Each number is 128 + 24 x the weight over its row's rms, rounded and kept within 0 to 255. Layers, rows and columns count from 0. Numbers have three digits each. The size before them is the row's rms in percent of the matrix's.

# k: layer 3 attention key, 256x256, rms 0.06, rows 24-63, columns 128-255
# q: layer 3 attention query, 256x256, rms 0.062, rows 25-63, columns 128-255
# v: layer 3 attention value, 256x256, rms 0.0504, rows 0-12, columns 128-255
# o: layer 3 attention output (transposed), 256x256, rms 0.0396, rows 0-12, columns 128-255
k24 109:166100089152170106135149123165179165147113098141126142100103120108114104083137133071098095117137102130124125133090091106145081129157112169102143152105140100162155112133119081094174138102142131123140085111136158134126139130114147135109124135187146096148122121129150092094136114098097140145084087154168156145145145133101132144138170094152116111123120124158109096142153138144098099143105
q25 090:123113106121137135113160178101151168155145122119133110124131156149130137136147124150101158118140102093158099108071108103149160119115132141101119092151161180131131111085127125147108114193150132152122136128127140073094117146117200148129147136121140167121150108147122076095116081111092096127138127154179134106135135142121165124115165127152133121139104113080157090171134166132145116156093
k25 095:140144094147136181112117146104161165140126148111141121121124142190129149149121116071130156107183122103147115168079119137127071102120086102081118146139107110179137127137113093139128124138112144148110133125153111127151069166134128153129070144130138102122125166107105144094110133148180155120077102151094173131149161131121093116126121098112111119162127162129160164129140127138108071123136
q26 105:171153080138119116123137161122095095131144157089096172093153152117128095116060133115138151113159138092120130090144140104084161115122123102143155129144186071142105108183148150168155126136105132093138135175136135145141105131140114145080174103140110157151142072162148149121097139161132113102124126132122149148134128153117119145127112131141142128097137150162147169131119115128128152106130
k26 117:105135144155108128116129114120112145063157147106091103123137153152144136169081134191134132112106163140067107142136140113139197128112129088129123103159114168089129142137151169112093117137087151123126115173135108141114086105125072105125164139153138126117142146159151142148136133132117148102154160189126105140101153140171128112122126155104164144124149092115103170128121137123138131080131
q27 103:121109143097173098121133109079157123119125159104164113127169135094100128118130130158071127135130128146124160113131118132100095131186102093153122094137170116121085109102137124100134112118174094146170177160124120158109148108102083092158159134146104147110146104096147147133119108099107127126113129133101094129118137096129130112172121148156136098128076133122150104139119109121093115129160
k27 114:139158141127137112095117123115126108144106117148159120130113097107110139135129155127159095184085132193131138127132094158123143125172124116092098112117106136148122066114124121162132112120118075107123134154170093098132105124153130140118108167125153189114129134108124129130138129137118137118141132071095129169136113108155103119152095149122123133122115108150088111143138116139123161162107
q28 097:116153139124107121123147134107132151097140116105111114149162091127153135143130137105148130122145107138112149117111126133183138126080107128104121089122067122135133145132135143145089144135100143157101120154104122113154124127103106115112128123136127122105104168146110109145099139130138120135108150132146118141130127134141122154111110111111109132150139134130138146110167118107128077120142
k28 108:119150141166151173128129136105149118139143143123132133100159096112117120153122117122115100100144132098138140122164118136141130138121125093165109127110134140147120129150131108139110151131122113147141148151123105154119174112094141119121094156093100169146130165129143159113142132115071102181144117102143126128140146153106132138151110107120113104178113146138187140103143141162137146172129
q29 093:148120109141146121168099129128153146148107140163108106082135103144144124137126096168159133108145142160125088115109080126080126125103113152143150147144109169094155104151160136140106120147104140128062136223115104151137082144086116166145114168118167155167098086157134122158148118163128161098176124099104166124139123158127105151124092123134129126137163141142097134089117124127155119137143
k29 101:142165134122105086179117128148144182108104156130109120133138090130116112147108139156089114121103128078093119132129151090114125134099129187144147162164179120067116147136125108130100170135105139119136129097129165150100153126106123144170148133135123106107110136118165125128129160113141148094154157145133114112140136147115170189055161170140124139135127152156165141082131130091145127150143
q30 101:140152113146162134159089108127151145089151131136123168094138136076169104103137106162126149134153160110164149118127143090125108140122127104138131153110126132134094158162141127147134118102150064125127102153137143165176101113112075147133090143105102126168122137111148178128108152163126163103161130111141191113080116110161113127168122119123120128111134112142129163088091151091085135103129
k30 104:157087167091136086167127117160119130107139123120110138141139107122126135125123145147118110122089136086115134133139197102093123174088124119189157135113172124078123135117159145115117130147097161162119129147086110120141143119103119082109177120111115128114080138159134103137161139092128145086137125141197121130095135111165125161129161157129154129110142124103112155153132100134130165131148
q31 096:068119125141119104136110076146115097152175129141106147089137158182140092124084098185149162116099128137120109108149129134070128173167123153154103155154121143130136149094122112120119122132118178115140148144144090127128103118130146141133139156119168095138104122154137123105130155118101098129128127123121112095170143115112116121073095129124152134113125107143130154116093160139158123081106
k31 102:113154123129102081131135153155110190137092125135108116158112122156146109148138109135083111097131114103100134125157147107083113154138179163121148161173160118121122105132130127103118117163139178115112138094094146158113126154119136136131134099109160104141134117081142123155126139138144092121146137117118117122119197148160156124152166169105157102129103125170133081146135117094122098118148
q32 093:108112186153141118177150158141144134142148142138133098113142094123115180106104110132106162118167152122154159086111120122114127143170120136143113104142078139117124142110147142146151073112107084102140138087134132134086127132120136085092143091126123131148131093102146143120133150162124155109143165118139105143110091097131167142117160111108112074150147136112092074153094113170101107138081
k32 097:132158071131117099128146088118114097102132103124143164132139108110130138147103129164130156127120143176131067178125132103141126170081160090105158132093154165129135165142124072146163115157119145140114080117125090129147122113090162104130147104140111105165143163124152148160130143085146096137121126160139150148113085132150160106106120101104121147126123124124108136115151175108086170109154
q33 097:146115114123123137114159164137137164128132095134114132136183143133107112098126139116125123136072121125155124146139134146091072114105139103151138090092136097158122135132140158151086170158154090125104106140141117142145108148096146146145109151118154127130132104141169115175128132108169113145124130077081131097110158112154145110104116134150151143134097138135182140078098150142160107129118
k33 085:110147104140139122179131122146137155111173135177150162149117133158137091106108168118128131116107110111089127095148120115145187132131106173151099131140150147125125114087115110153127143097172145077135154148158145140124160110162138113132116109142100107171113113106115102102108156120169120111159112088116091146122119149146120114161144170136134072120124135096086118168110127101137138118147
q34 091:167177143120114178146125115130122141114137128096140141125130128135121108103120099159120144124117107115139094123080118109149126139106135099134123154172163113161113098157144147155103098146137121144136121147148194147138129123084123160157150091141160165117112134124162141110125126120139114104154109115162139127129195147099095123133107121171100157108101136171148179104148137153145115167145
k34 088:103156166135123136159162095153130143112162136148109161139172152083121122152142171118091131113138117145107153097116139117129163133136076125161105125147095142156159123115131160138157149115150136130144166135158159139118106132136129190154147099111088098133120086178106139130112138106144127136163132074104086089138144081122109161156125152157145067100128128085159133144111087127132146080122
q35 093:150102133112108166113134138132157093123129151120101127141149118157131118113113156096137119115177151160167134117128114145129095129111132161141119152180167111138130122136123115132144142129138126133165147139096167132129107086115140142169086105103135171157140126114170117118089111144164096110123143076141108074099171156105101117143100155163094153107095160129120124127129139095117105157178
k35 083:113129144134170154137136122142127136095136119106098157127128184116135118111099171155129139088169153148154138100109126137124149127114115130136133139099135128122124141110119120096132135141093143155128123111098140122165122166139142185152131175076111102149104123105138148157148149131156114147137127099097121144083157138079118099158094173120146108161151108092120126106127137182120117102164
q36 096:133137149116141136104137163113152119101125106120156125128143130128131101131135145145133091149146139130161098159068157183114146129120139140131156124139120125140140083142117134158143152095120108183189122123154106177150125116118158125157147117132167123100114165166130163127153136123153129164138094093152088078120157117136136098134112172120106161126088073115091135129131151102131139151158
k36 094:092111136137147129150141109133118120128136111126107145152125191135126132087136155120145114118139147097089108089100103135120154143150117151165110148124121093168110114094150123128164100109175171139090137142118141161130121136144142147151091128095130093133167107110140104153130135136145114133131167112132103166121181116082125131150124130152123092132148122090144138152127109156129137094134
q37 093:134108111096095157151157113118125132115141112094131111142178145142130076123160148096177152130132132130100151119162128136159120133107117139137136140118094097136123172130096149154101203125123128072082075190119176137121113128140101154147113114099118168140144133125137144148131128137132119135131127106142132081101106119168107127082153123116135145098113144122149155106162148097153105104081
k37 090:156176089126140139082127150124120146136097131118147144156142095149124128119063074164081144089108130124116123100126126108093095127114103105118121118150133166119077135159109118161123098130106142124141119098165112158143125135117074117153121101156160155143119122150168116102124123152157139118139121182124118120113108170133148157132124133087110155131116115152110137114147149149143126146194
q38 097:164127128123157142146123106138159148143161135128150134138089165131129147130117071117116135129092107111092139122098125143121168127143109121121106099088107159131127155107126102088129121115181159122114114158150077104092138129124079069116181173157146133171108119132127131082163128112051138104110112169098120186176148140101144127151125095112137136119156121085142123117132161135145171148115
k38 098:106123131112089166112102128094108131143157132137161086118177147080149139108094112141133123148151149152084122137133118131127131088185110121147109115193110153154102155148117117170100139130154107120108153115164187111099135095123160169126181116110084139096146136143105109131120138112125102090081149115139088122144131131098095126111108135151161162081114140131172111137041128102191115149097
q39 096:131141127148108133124143117147134157130139118120140138119131122126125131144153096081141081110155167120127103129176134116136120154115119082133136133135175146102122126109137167154102066135122131121138153139096159136138124118130104107158127099116123134147135147143139128128089115127170097159164167136137119097153129155114097114121158132082139103135126162081105147142095147152143127122150
k39 099:136100083120098102155120139117124106153093142117102089099066152112125170141137119105164142106144131125111123065109149114128091117100148139077146123108114096119118147123151068140153172124123129154121124071159118134119092116144134124122134077178152143104148132135155121126095131136163144147139122160152174121136144149116093089081105138113117121125099124142112114126138141144122138092128
q40 091:137128105111135141105159106145148132155117167097098140121175163152150115132180129146116119165110150120128114153079155097155125101100117118139139172151165111131154116128132136114070102142182091116093179146062151109119097114114100141129088125145103139148155137139172130121156121115117126156165105159129101112104154114148131177130128153100118106119152155119116155101166166122171137156161
k40 084:132127133081128155176164173091149137099099082113174119129124166130134146131159108122126125089178159125166125087137134119149108119092112143105091165127140158183149191165121126125165149169087127146097103097112125132135062141119108139101166098152119159118132147163124125102108136136110159124108104151154139135108131145144109139100122152119108123086126139138080117104136130104127086124157
q41 110:140136095158141154077139103136118122105086128094131150128154103169137137132090148153113133134103164155114144151092127121161157103145110131125126108127099120094144140119155136119128121122163153080124147161081123101105106125130103125140127155124112189158160160100112158123123150157142142151114103146120124170111126154175158148121128145114147139099148133138126106118157142115122115145110
k41 101:189106138118118157087153150102134114153130103152152149134146127092088139111154170156127128139120173104160153108116080139153136092183127107105118118129125142143120122097091064096092125111161119077133129151135127142120122104125144155102150120168099153119154094099103137126092114119135111092086113111125146195142114146153130148126119123137130160088103105094136130096116129089126075127138
q42 100:108111171151137110110133118143142134151114111126108132150087104125128083111142103172122109159139119093120110156154149122123113153186135127127148122141146137098136091128122111094108109135100188145160165127118073126108191134121135138130136161126113132113122127097123115095158125106115089148100088133130100141167180187126142147181155126103129110134135130076105113143112109106183110138103
k42 089:097086107152137124089122149094149138117132109117110137105147157146158060139164131120098066085160160111135140141160072125118130083112138147159089114154155075156123119080100094120155138129106104104109121161170141119127127111130125146131084148135156130137116114126135104113109144127126128131140112118178086131148133112099175105134154107075079107119086166130097108095161108118154136135115
q43 103:139123160142098135103129134131125167159093115143152128133094124107093121120171089128137102127123120134156105148136107125117125084136142112119104134105124139122149105108103134116106110134157140161152155085154104182180152129141083065135133137118094156113120139126130115110187111092073131138133145141164189128135128127118156104130124096134109102159136116071147111138088142156144182134116
k43 105:111123090121114124161143142149187132141110125156126104146140142176134122146126116085108175104136108125140153089114099124111166089092094144122130149177150123153100160132121090141175118113143138159125108098112154129135100162134134174142072133143166104131131114099132133130117151143140169157145073148180150140117106135096110113116131151160111141146141148156095105131152137133073038101081
q44 092:151122189118119145155112136134159166113115132155116121149081115092140100117100107117097132124150083120113127122125113169080140138091134130092140121145129119137109116084136084060140155166153143119174128083141134139107180143129152099097153135163103107094084133124131110077176126119129115157092077156127132159155183119056111158167122107105122125145123125105143128144128131151147148144132
k44 103:117127203146151116174123072140122126150153109132124130129117162166136065164128161098135130137151129143121109141187104126138154110124094157097140106074117135147135116093156135085141135097103135174142135154100138132183165116174149126110143143086122127121145131099127149126138132107104127152150151108149111119147144095092111124154085121115132111142103099128105131119123095123131100119150
q45 108:140082151155123149117125114152124104136167106111118111131117130132142079124086140119098141124083107130165172137126115154139140128114088117139145124104120126109125151109127115045135121099126130123139144117181109131141137153153101141134122160153122131186163119125148144099135129095122134143086100136127115141119154119112146122159115134154147158144137127111137137183140127100105133066124
k45 107:122140134081170139111114103121091101131112167186119118121138110120144143127128084124111142146133133120101108153124110139135173072127130175096097109107144151149141057118124113133090132106147113162113180140123120125086168140126157146146095162085132139117135107131120092134156121138095130138133111100106087122129130115151109155129109124094167142127094156155128098133121123148138152140135
q46 106:111142108140113131098112146105128168092136134178125087122128136099118119091118091094103102124143094106109108140101100167117168103114126151132131146130189111140129099094160131122117171126157137142120142137166117129087166131123162130145142133158136125069113145160160120105174114133128095143126124138124075123145123104118171137138144079100093116115116142089121131143099128152135130150138
k46 103:121131119128106150113105122096124140156124118057143139112145120178101138155112120108136106134137139159111131139075119159176124127120115127155100106115117148125119146141134134165150131125116107109132149169140149110161104120119125137120141133129173185104168110146132161149125144118132155139154087141147132132117176145161136114155133137144111142110104123130163126142152154097169097126130
q47 111:164120150136126133125135119113125115086136082131121131133153127134130127146155164131154128131122159154137151104140114113134119119092102126124124088140104172094113146149137136059113149126114102074104073184132144148134110139139131160110100144090172133142121115152102155136138148166162127117149142139133111083153166132153150138098108168116087139141125138135100137097104129116114138094116
k47 101:116148176145116114143121118120086101108097157137117150078152105116143127156150121137113132136101130135157136102207155160135125114105130181109132164139160113124104081116220110097100182152141129153143154138141090150106146117121125102128123102181132149144132159165146132122100149153113096126114155152148116154111105121129108118097126140103152141108139155140135108079098133075125161156121
q48 096:130122101108119132147122109135145134135132161131122125135138128082131151114095126153112114137150106157137149145187150126171112144151115118151135109162133117136166185157159167146153112115087111116166118128131099137142131094131111097176137102142121110095156069091097144132111145167125185076167142101085126129116137157162159148112152118131092101142132139131118125151132087101110102135123
k48 108:137098166149161112056168139141134156121136116159145155148158104096142118139130110176084105114161149135134151096098096100131107154114162136126131093149163135048142133131143124123077136185133111091134116140143151171113156101114107130113136134145127137155136117123159118098163122104120148144165173174154120129118148172124156142133133124123135128110097148120080107113097160122147178207171
q49 105:137086084135126100127119078091119125068138152158100095124143118079120128107124154134134107122109109119132132139142094141135126154087095114138128134129128117142132139147115100117155120087125110117112082131142142145108128121161104155153146140156109100119129080108153185117101161183095166134099092098120115098094145151158125121151128129180113126110152149143154163137137108132082156092201
k49 099:119147186102095106125107098127102127127125141138152133162179117104127160122157115151145137146094130092141166130123175130129151116156154110127143118135122108077083132115167135134058125096131145120141180125089130137107144131138120099109158122139136133117127139141108132149165151128144114087161173147115129082107101171184131169130125139108137093107108065118127150171155117126146186146140
q50 108:171125101120122126149152099125115102138131158127126156130174110156133148151142128130125150100138124126096107106137137078158126118125129096116130118141170115143150147147097145165139118161101159102129106176136113134154136092128124122133153137118099185145145120089123143138098111138122144089146111139127161129137135173141130158111106133169139136096151149158122110099188115086132136130096
k50 103:135141146140159119141105137148111122134135152129130122152163170114148129140103123097132159154110092131111093137107082106164186135110109147130084106136116120157151155149110155058126107098136136165128125143132075100132132130206122121158173099162118139142137127177139124107129098093099140097106115151123151105175138153088103113140139112102127145172119110158126156148145138162177117111150
q51 092:168132130169123118138083106150107049128202134169126142097087086130163145161125091105153080111157147153131129126133109134140148120101140131182120112115109145118160140159135128106095133117103131095116086144125133055155135102116113117189085140139160102155116102158134123141135126140125137148155124112120129144120110118134116098115103147163152167138134140122151168104149143094136147151110
k51 091:130095140119145179140116144141122088120134142129108108166135116089151141125152120076114132140072116140141108117092124180130128127163110148158159149117068143142155119133129136084108105096151144139165133104146074123166124099156099147186180143167149114149123128147139114112127103073122142084068077101120124155143104140138112109147153138160140160125152137079120167133134155113163108120147
q52 107:095146144135132086145120142120105149116087125133122111131103115124134099122127152175148155111119118101120155171121133140089122074154141145090164142139186119095125137113121108091107153148095146102116173168175087184081120125134152169100130109139126144162131092138106136161142138132102099120136113123090101144125148111149131139137111161100123123132110132113135157205090129128172131140171
k52 108:121115105102088106097158114089109150114101129169107112118137130125114172140107172186084137152076127126106130137160128141137117135152164113068117134124112141109115103126112108097142072157102088083097136143133145125074110138139133112120139179127131117075111103153084110119123118163161104113147134091103133153130147137116149125123091157125161113105118126110097109172079104090149126106142
q53 102:127110137107167130084115099120153122106132152133140081088157152163127147157145096175086147145146109142146140121169116150138117178132124124130108179154118131091119148096121097135150092119154090124109109109098109133136150118101110154119145164154158135113112104123141180098139150115095151097119142076093156165125152131152165116174158141145123101117141116089130114125137134159126125130158
k53 105:122138140098097100127105155144119104160102126089169109162134139133140096079145107085127145100098087128130128139131123140106078177134124143128153111069146157077153113100119131138133120111096119108136166080113112129137136102179158136147137137151143136107139121113131121146143126108162121117107097137154140130194120104150123131146127167157148135128140121117159110152122117176127171137109
q54 100:136130093114091143120149155132115169127117112140147066139137152100132120126133143068117115124159104124103154158126116143160130085135110134121162126135142147166159093116123138139099119111110111116154092099142180114089120114161136096139097111107156118111134143109117122178128117116144138135165096134147101132142107110163159150145146113122093098174137122101146107146203110134170135175129
k54 118:113138106131105126086124135098103128164098116136132109058082155151095095110115159116167138139152111122133137157132130116143153147138101097101125107094129151107098145145150114149100100151103132114104123112096158122132137146144096148176121171116106179164101114110129141112134123146175121145176170143145141143129110172106093129105095125084110093135131118087152100166137157138141155160158
q55 109:143155097128167122178094083179138112110107136134113142141085151103182129148148108136176156146151131158159114137096149151138157101072133193107129142089116158114127157099160142129102151113116133136083155160138111155137099122147112138139080092115153122146071121146112081155124144169124163094129133113082123118140130076169064157132103122129143112148146136114077154101080148152119133151159
k55 121:162093124082091114152115099140130125120098112148123143141132101117152146114131149168135085099163135139164084125158202127096085161121163130116129101110176142094101159121122114151080152131076116131109114134096152134131163113084133080131145115088096103127147136121115104137188140129139142087154138133132095090136112142128149152117150144139091158137129123131111090091115129109122137107108
q56 101:125133145120126157110131120148121140125096120112128173096128161131135095121118110165127137141148110167168156139154132113132071123147111148135179083140123163117129137167136170124171101159162110078090159120119128137160140158135109121102128157113141135164140108180141137114127158148116137112134178130161147080061129143146105134132112099094122133131175132128113071094118110124122073086114
k56 100:093135151149113103163132125137147167145123130095135165122103102153113086101094116156137125104130143098131159111157166121091131144110136130143149132139183123092098147105134108138138134147116130129083116128108163194106202154086087145114093130088117073091125126106143121174134167139132121164145137127156099110099167114156126160104143124097130159118166114114138127098127123119099164162122
q57 107:105129166141142187113166148122151146115133137172132079140125142146127115117140173128131116120116076151164137153156124111118150134141157153114111133121064149101094108142123108085090118108160147114139111108101172118138165171144164144102176104122085100069131101080141153108133132104157128130137154133150112157092164135138111145141176148097097125139098127140130145129158100158103091138101
k57 112:052111115134171146130141173100123135126148140115134145122124096147151135140172157132104162100117127106128133096163137156111120101141105130129145139127109124108157161090117138112128153088159137091148109124161129143160137144132116153113125135171100114085128111173135120096090125120124118152086111146179095129134113096120085156119157102133125111166151125136126099154132116187118105151127
q58 099:126156150131134152120154151145100133160107136124154123134138116127118140123111118159135114141106097116105134104096128078163139098170157112160122140110150123130127092112100134141141144182129150127106177126139120145116157137128165140109185096161137153165107131126135110149134108104128100167095131137125124144158125131092127152084105134117160159131090105137150128126177108113167155105122
k58 103:130168139167124167088159140105124149161105109110139113080139165156125092169096105114131102110109163139128136134126092102157150094168085101120100119154138210153157155152100129107147108134128108128104125161162109114155097133134119183121100111115125155121118119131131118129104138146119106183121117126103128153131154103093125084136115096120160107135125178132150151123150131112161124125107
q59 108:145120106125155090214127086154157107110152164148126139152141145087136137126138148124160126094107076137145136149141129166127150159061128107113157157145096179165119156121122110129131155078112130145121122109121113136096156125111141112129087104139119102110139111113097147131115154140093146079115112123133149146139123132139148148132168103175135098098100116114180155129155118142102104118150
k59 113:124119154124145129126131140149145132137162123147133096182147107150138065082072150150124114111125133103122140149135147168124123163138180135100148100107163137107143136096128155177091167095103133107133145123102125107106118107128170092113111161113097115129123117136147094111150114097165125112151154106153122094181138115160195151141098141117151102135110118093143118142097106121152183195142
q60 096:132105136127151138114152095147137092144160131099120135120174164126133124129117110108064123151139112101129111135156135159104136145119131107117098132129137129106132161132157101100095129101153137133104120115127128119110122133119098135153150110144120137129145091094126183078122159116093152122128135126110114142079133152137107126109165115134093139101103121202144142108143166136110145107156
k60 101:133125143083149156114121136124114121118161155108126153144153109156127139120145132135131116144100108139109135131129138160153159173153117114105149119133071132133159153144129152107161188082144126081153119128140036101157128104132134118146173105131111129104149139182138145092135105083081132136099126131154129146134105126117107148169142123134115138127153099134115134163120149172139083097135
q61 099:175139148165081120136139117131148161154100095147131144123137157142144092113164158109155142188152137097139147152139117146155105095142121128094159148106105143098139120108107128102134116125167093128131152119109131085121076154134107129094141124144129192128124127095113077157117110102140143146174177131097113101084138116151152137151129108055094091117129137112091055098109105158115134146101
k61 105:154137121118140138183152099101135117072116142135115133120125144106115178128165151131119100145137100118148114143116181126133148088146133130128145140133120122100107160135140124086112139134117092105125106092104133114159146151165145134149149116126103149100163129098092107159149127144185133120092106182132127127178099126084104107101112131134120147116134133116108131130135090156092113098085
q62 101:133091116123141124173117119113132077125157138164139113156086113090147129104155125099148102094131116147112120134115095114146163132088113127101134156114118115123140127152127120097100132122079157135153103104102164096132139123155113120124091112153099092116100109116125131130114138136152169120119096137150103129115152138117115134096114115182145147119136102146107174145168119156108141170130
k62 105:129110138127166138119105132151135110094162122156125117149147125062124149158102128125116108144124116166131093137088110157124178113150132182120102125106079124142169117126151141102071130066111160142164116145134090091159133117119115125136169137166114084084104166123132093113144097101101089077117153149149110117166117137138142125164159103170127127116121130114120121130138144106168110149096
q63 097:111116162126136127114130159119147177111100138171130131158115167164097110116150129144155138143110148135119130105141151123118124153169110100144134076074176131123155128086126164139116142169182148129147142161101069099130085104126165124111119165141166170120095169128127096147138128087121123174165118116149127111128122126128155099128142133091128095149072089114137106122126090110103163120121
k63 101:158133153123128115114120160120121178130082092189134104114151104150142135146140099134111091097151124067114125149130117109138118081128130161139121118088131126157121149106127071115135090159129106138146146131148130160105151136134128152098131140112148154119125171081111135144152134132156134159105120072136135160148165129123171082094121128139093147126119164162145115096136088117092149117142
v0 091:118120117159154098158169101168179121171137143132138089109124115176130121101136181138159205107119126130158126063103168120141181126101130143159127143154112120155125105116110128134127100118152110138137121148098150134135099130143185104113085156117201132160099134109155136143057119153098129101121132106100129112125156143110144120086147119112164120185092112106105113119146112158096163141140
o0 088:116140128155154111103128140121121104192147136145109156108123097123131166169124122165106137135168136129102149130136079131132162117150121120118144132146140130073102109175146171128089159132085152077107171159098119132127133105090136134129157089083074138106148104110143141130145170155110120102157155169150108143112128104160109150100121152145102157098139150116099094093117135110144107140128
v1 096:172093120117113136114119117144117145163143097130182123094120133110118115144141119087126138170146110122118105119123092152175170088129125119145091125118185133096123182121105125079126128091119167118171156156156090132143108124112097086135127144149086139150154145124144097074050097140157146133123104133140134111115103118086142095101103141144113121119148131132122155140096115117138091109135
o1 107:064180129152139152164148161076136096153115153134102112101107107173151114098135170121136149131157095147123190161115144119108110122128128117071132154145112109115131129157120102180131140144101129113090100092101144105099149159199139158120110111141122150139110116112114152131158158161117116112125130089123149117099141133159134100130145096110130181136143153133149112118164118150111124112131
v2 091:123108153147083126188138137158116130129148124153129158142082108153140127115142167157105105148138149114124096187136107153063134101120138133113177111123117130155121130131129131142152152154164137061152171120113105096137093116138160058128138111117142106142114124108161137113121144108139148117118114115147089141101145138127177076121171121141120120109094121101142155102160159142158127145135
o2 090:099110127086144105089134122132153198094101157131122145169120151096085140098127105124133144157110095098150144134149106167099128129167095137155107099123165166104142132105079123145082073175151149119124104189113102174111111115098165180128083170097089131102129151148143114111126157157111169107147125128111128152128145128126146156149147123097084132128129146129120075153097189101090084126127
v3 099:108122145104078128083107144155134124149078114103142087089107158160115167110139138143122130112151133143135118176153141108124148135146123144146137169158170146122090125136129146099105128143118135139149136114156100170107159110125125114137137145151096157104124147117133117142123140142133155138075122133173126107182112113078125135172205122107187129125168115144117114130171115118121151117112
o3 096:149166130149141101123120139073110114119174076117127161163090117129127108137082139116124126110133108131175095092118135105094161109125115099105116142125121108107163148126163106113134134132095119123134154112139129144103139126128132118134189165131153104160137073127122155102139126100120122101148134143131151140084134135154127103101040108179127109160130115139135157119114154144178134148148
v4 097:122127150104127142113110129125120149128075144114124107104094125162148135146149122143106139137142174137163122122104148139110111132100150142147105164112127144167133094108147080129192091115185143111157162097097173116088153109100157110085135087153143117132137115078100101161136143152125152118135139101094156110144179150117105138153121129113103110136136138127159150117094129100168126113129
o4 095:140151147111128092164133127143111120161140150145118107120159134090077100120117106111109109149124115100086114143150089137166162127152106093136096154139154135112168151142131160128118117140086149091104146164173113144151105146093132132138116166070106146130100079156128163141109107125120098142172175137151156105113139161088117161089126126121108108122134117150134125104159165127090130134112
v5 092:107101140129103121123123123156150092121109150102143106064104130167108133159105152129190140123127134131119095106153101120106159134090151123125124104088121101150129088128186157104198111147147135096131134099145151155115096155111147131135103138122160102123133106137115121152108153168102153106134123090112120170119102107134127119090128099114131110159138065102182124148130133174117141166152
o5 097:128152135152153129179127090118147135121133173139117158120132122075130145130155119115116128144124108135109123138109125140146132157147168139119141125173163131082125147153152134140085107114080150112101152162109095089093094123120075162119166090128123134091106134132145170097120147144117137091137173173140143132119122103086082117106137140116102121114163146126124141114146101098126119122155
v6 101:132115128144099112090118108111129135123111142123122111146108136122143142118109108102122138133135166138117156149124142125123126156148128126106149070107152130112171148120144157110133139146076084100117179095125116143145112118147134171098143101101108146160108103088128126159099141113147109126103067134134119112134141154092094083122134097120108138127091151175139132125147100111092134131154
o6 096:164162123102147128172118075159139141115121125126140083136165095136107118156114136096150110131129135129161083165125162113078095098101106115132131105124108137115126137128137105096111070155185167110159135147126134104126157119096160111133130123159170124113141102168075157128132109135133117122185163050113136115077148147146109144132105140131179122138183119122132103117120113102145089148144
v7 100:131151143112116138147149160128149155113171113120102140146145124117085128111133172124129125126136122114114164113099130127125106088176103118147137124123133136143123141104134152194107175142098156095083114126112121087077125129139117122132167119175116133096179116056130121199157132106112097111120152137116111157138158166134138182135109109128115146124140122171117151127097161142121103174123
o7 102:149085104130159095126103076098108141129110124141150115127106121165149137148116133100128098145119109111131123105118167151111120133115141122125080148113142091128099124097148101080129077144149109125148106128121145127148136089189151115108109136104149067110085122129141142087136111119129102158105103133137158075139077161107138107123149161152116140142100160162114124117131110136106189130149
v8 099:094124113132165123114137145163135131129125141124122090186132117107086140141111135095119101090126084106118169072137154102134125192148145111138182160104157101142178096126122128108160105131070122165102134132108122141143134141165146136122114092133146129112111118102113074160137135087151111098168102082125129146136125177127143103115157121157109134152133132100116126164130107114141107126124
o8 094:148150149115125124102130104130119116121112135088155162120161143154127135130144140182159124162128156151138153115087162139135118127146088125131111117149117074125143126132124134137122110098150122139177152143165126084131148074085087149166146114139095123107119122128112153120099065146149153143127128114105140092151141101116111168131113132112165094095172145156117082104145104105157156143085
v9 100:138130130158151170145111121094107156118129112114118117137141153130113077078129175158147148143154162113157155140141140113122126085143138153158109116127111095162129100139147159121089141153119111120136183155106109146148168135122145113116087134110138121108162088136132110146152119093122108143120159118101101112153137101095107157098130125049119126137123150087154144120129148109131110128122
o9 104:095084124134141114105129110125151131157129150173151126129112078115129149157158159099116130123156126115130130121121080153123115126124163125070124147138149201117132112108132141130125130136141123090161114121103125140106142098140122136092114138159165108112115126118147174088129103112131130129147112150147126094092121167114145078179132149180093158136108141167091103084107123127114146136132
v10 104:107105129134127141136112104102137115110100145127150118098127157100159122119145092137127174162153128088136121124153119110111102143143151149125133165100143146112135118127147081153183070119112106093134094089111125114144143140138118164164112122131162112098131152110113118095113146139178139108114172155146187135108110125138109113118130148086137120141121143127109143126113131139125139131156
o10 111:125157120109091130139136130121101128144146154122118113117140168113091135102103110095133090062081114135075133133137113132194129109102119140148097105104132103150132138160111143138123140143123144182120118127139143105135104138114112070127116131128115136168095132140120106148115143124120090130126156173103135151165114102080112155096115097130127103133097099101165130136173101166111085107113
v11 098:132100094148158129168160070162146158103160135142133120140121155131142115187126130108135134121175142150197147086120117125120143145110137114132088067139154098121128138103115142096104151113148091171140139125131149145155093157125149116171128135119163077143099117106151097106078120105134117116143112132127113096134107138108160103122101133126082151110116159111107105150134143164113154114143
o11 095:118142111167114116145103151141091128155122118112090156138165086153113146112107121168131146133126142131079147119089165125123096092136142157146136157118134137139124097143137138173137123105146109089145144146084130134127166145101136156080096121104086192126135170122119161175164137143129126106085145117113123171123137146130105137151123133136139167114130135123172049114179106102143085100113
v12 098:060111151149136101084119114134107124097116114145123076133119138146123146078126172143129098114128146120129106135098127089104151141111127145115133165149120164122121111123120110079079121112124163156141129099116106170128133153124123088133129092140099151126077130081177117207110117163158120132140141135116164047113145143126138094118153143124074137122124142108132091122153121114140136117136
o12 110:127141108083101153122117153132154109156116173090125156107161149133100129171132119150125106162150098128113119106187164141110138107129102145164117136115126107126131141165115119129157131117127145136150118123163097101130100118096139129139130193105067139163127136145088101116131134136104104144089153105091143140166138089101156142124169108106143108130168134110147121127081161073132082114099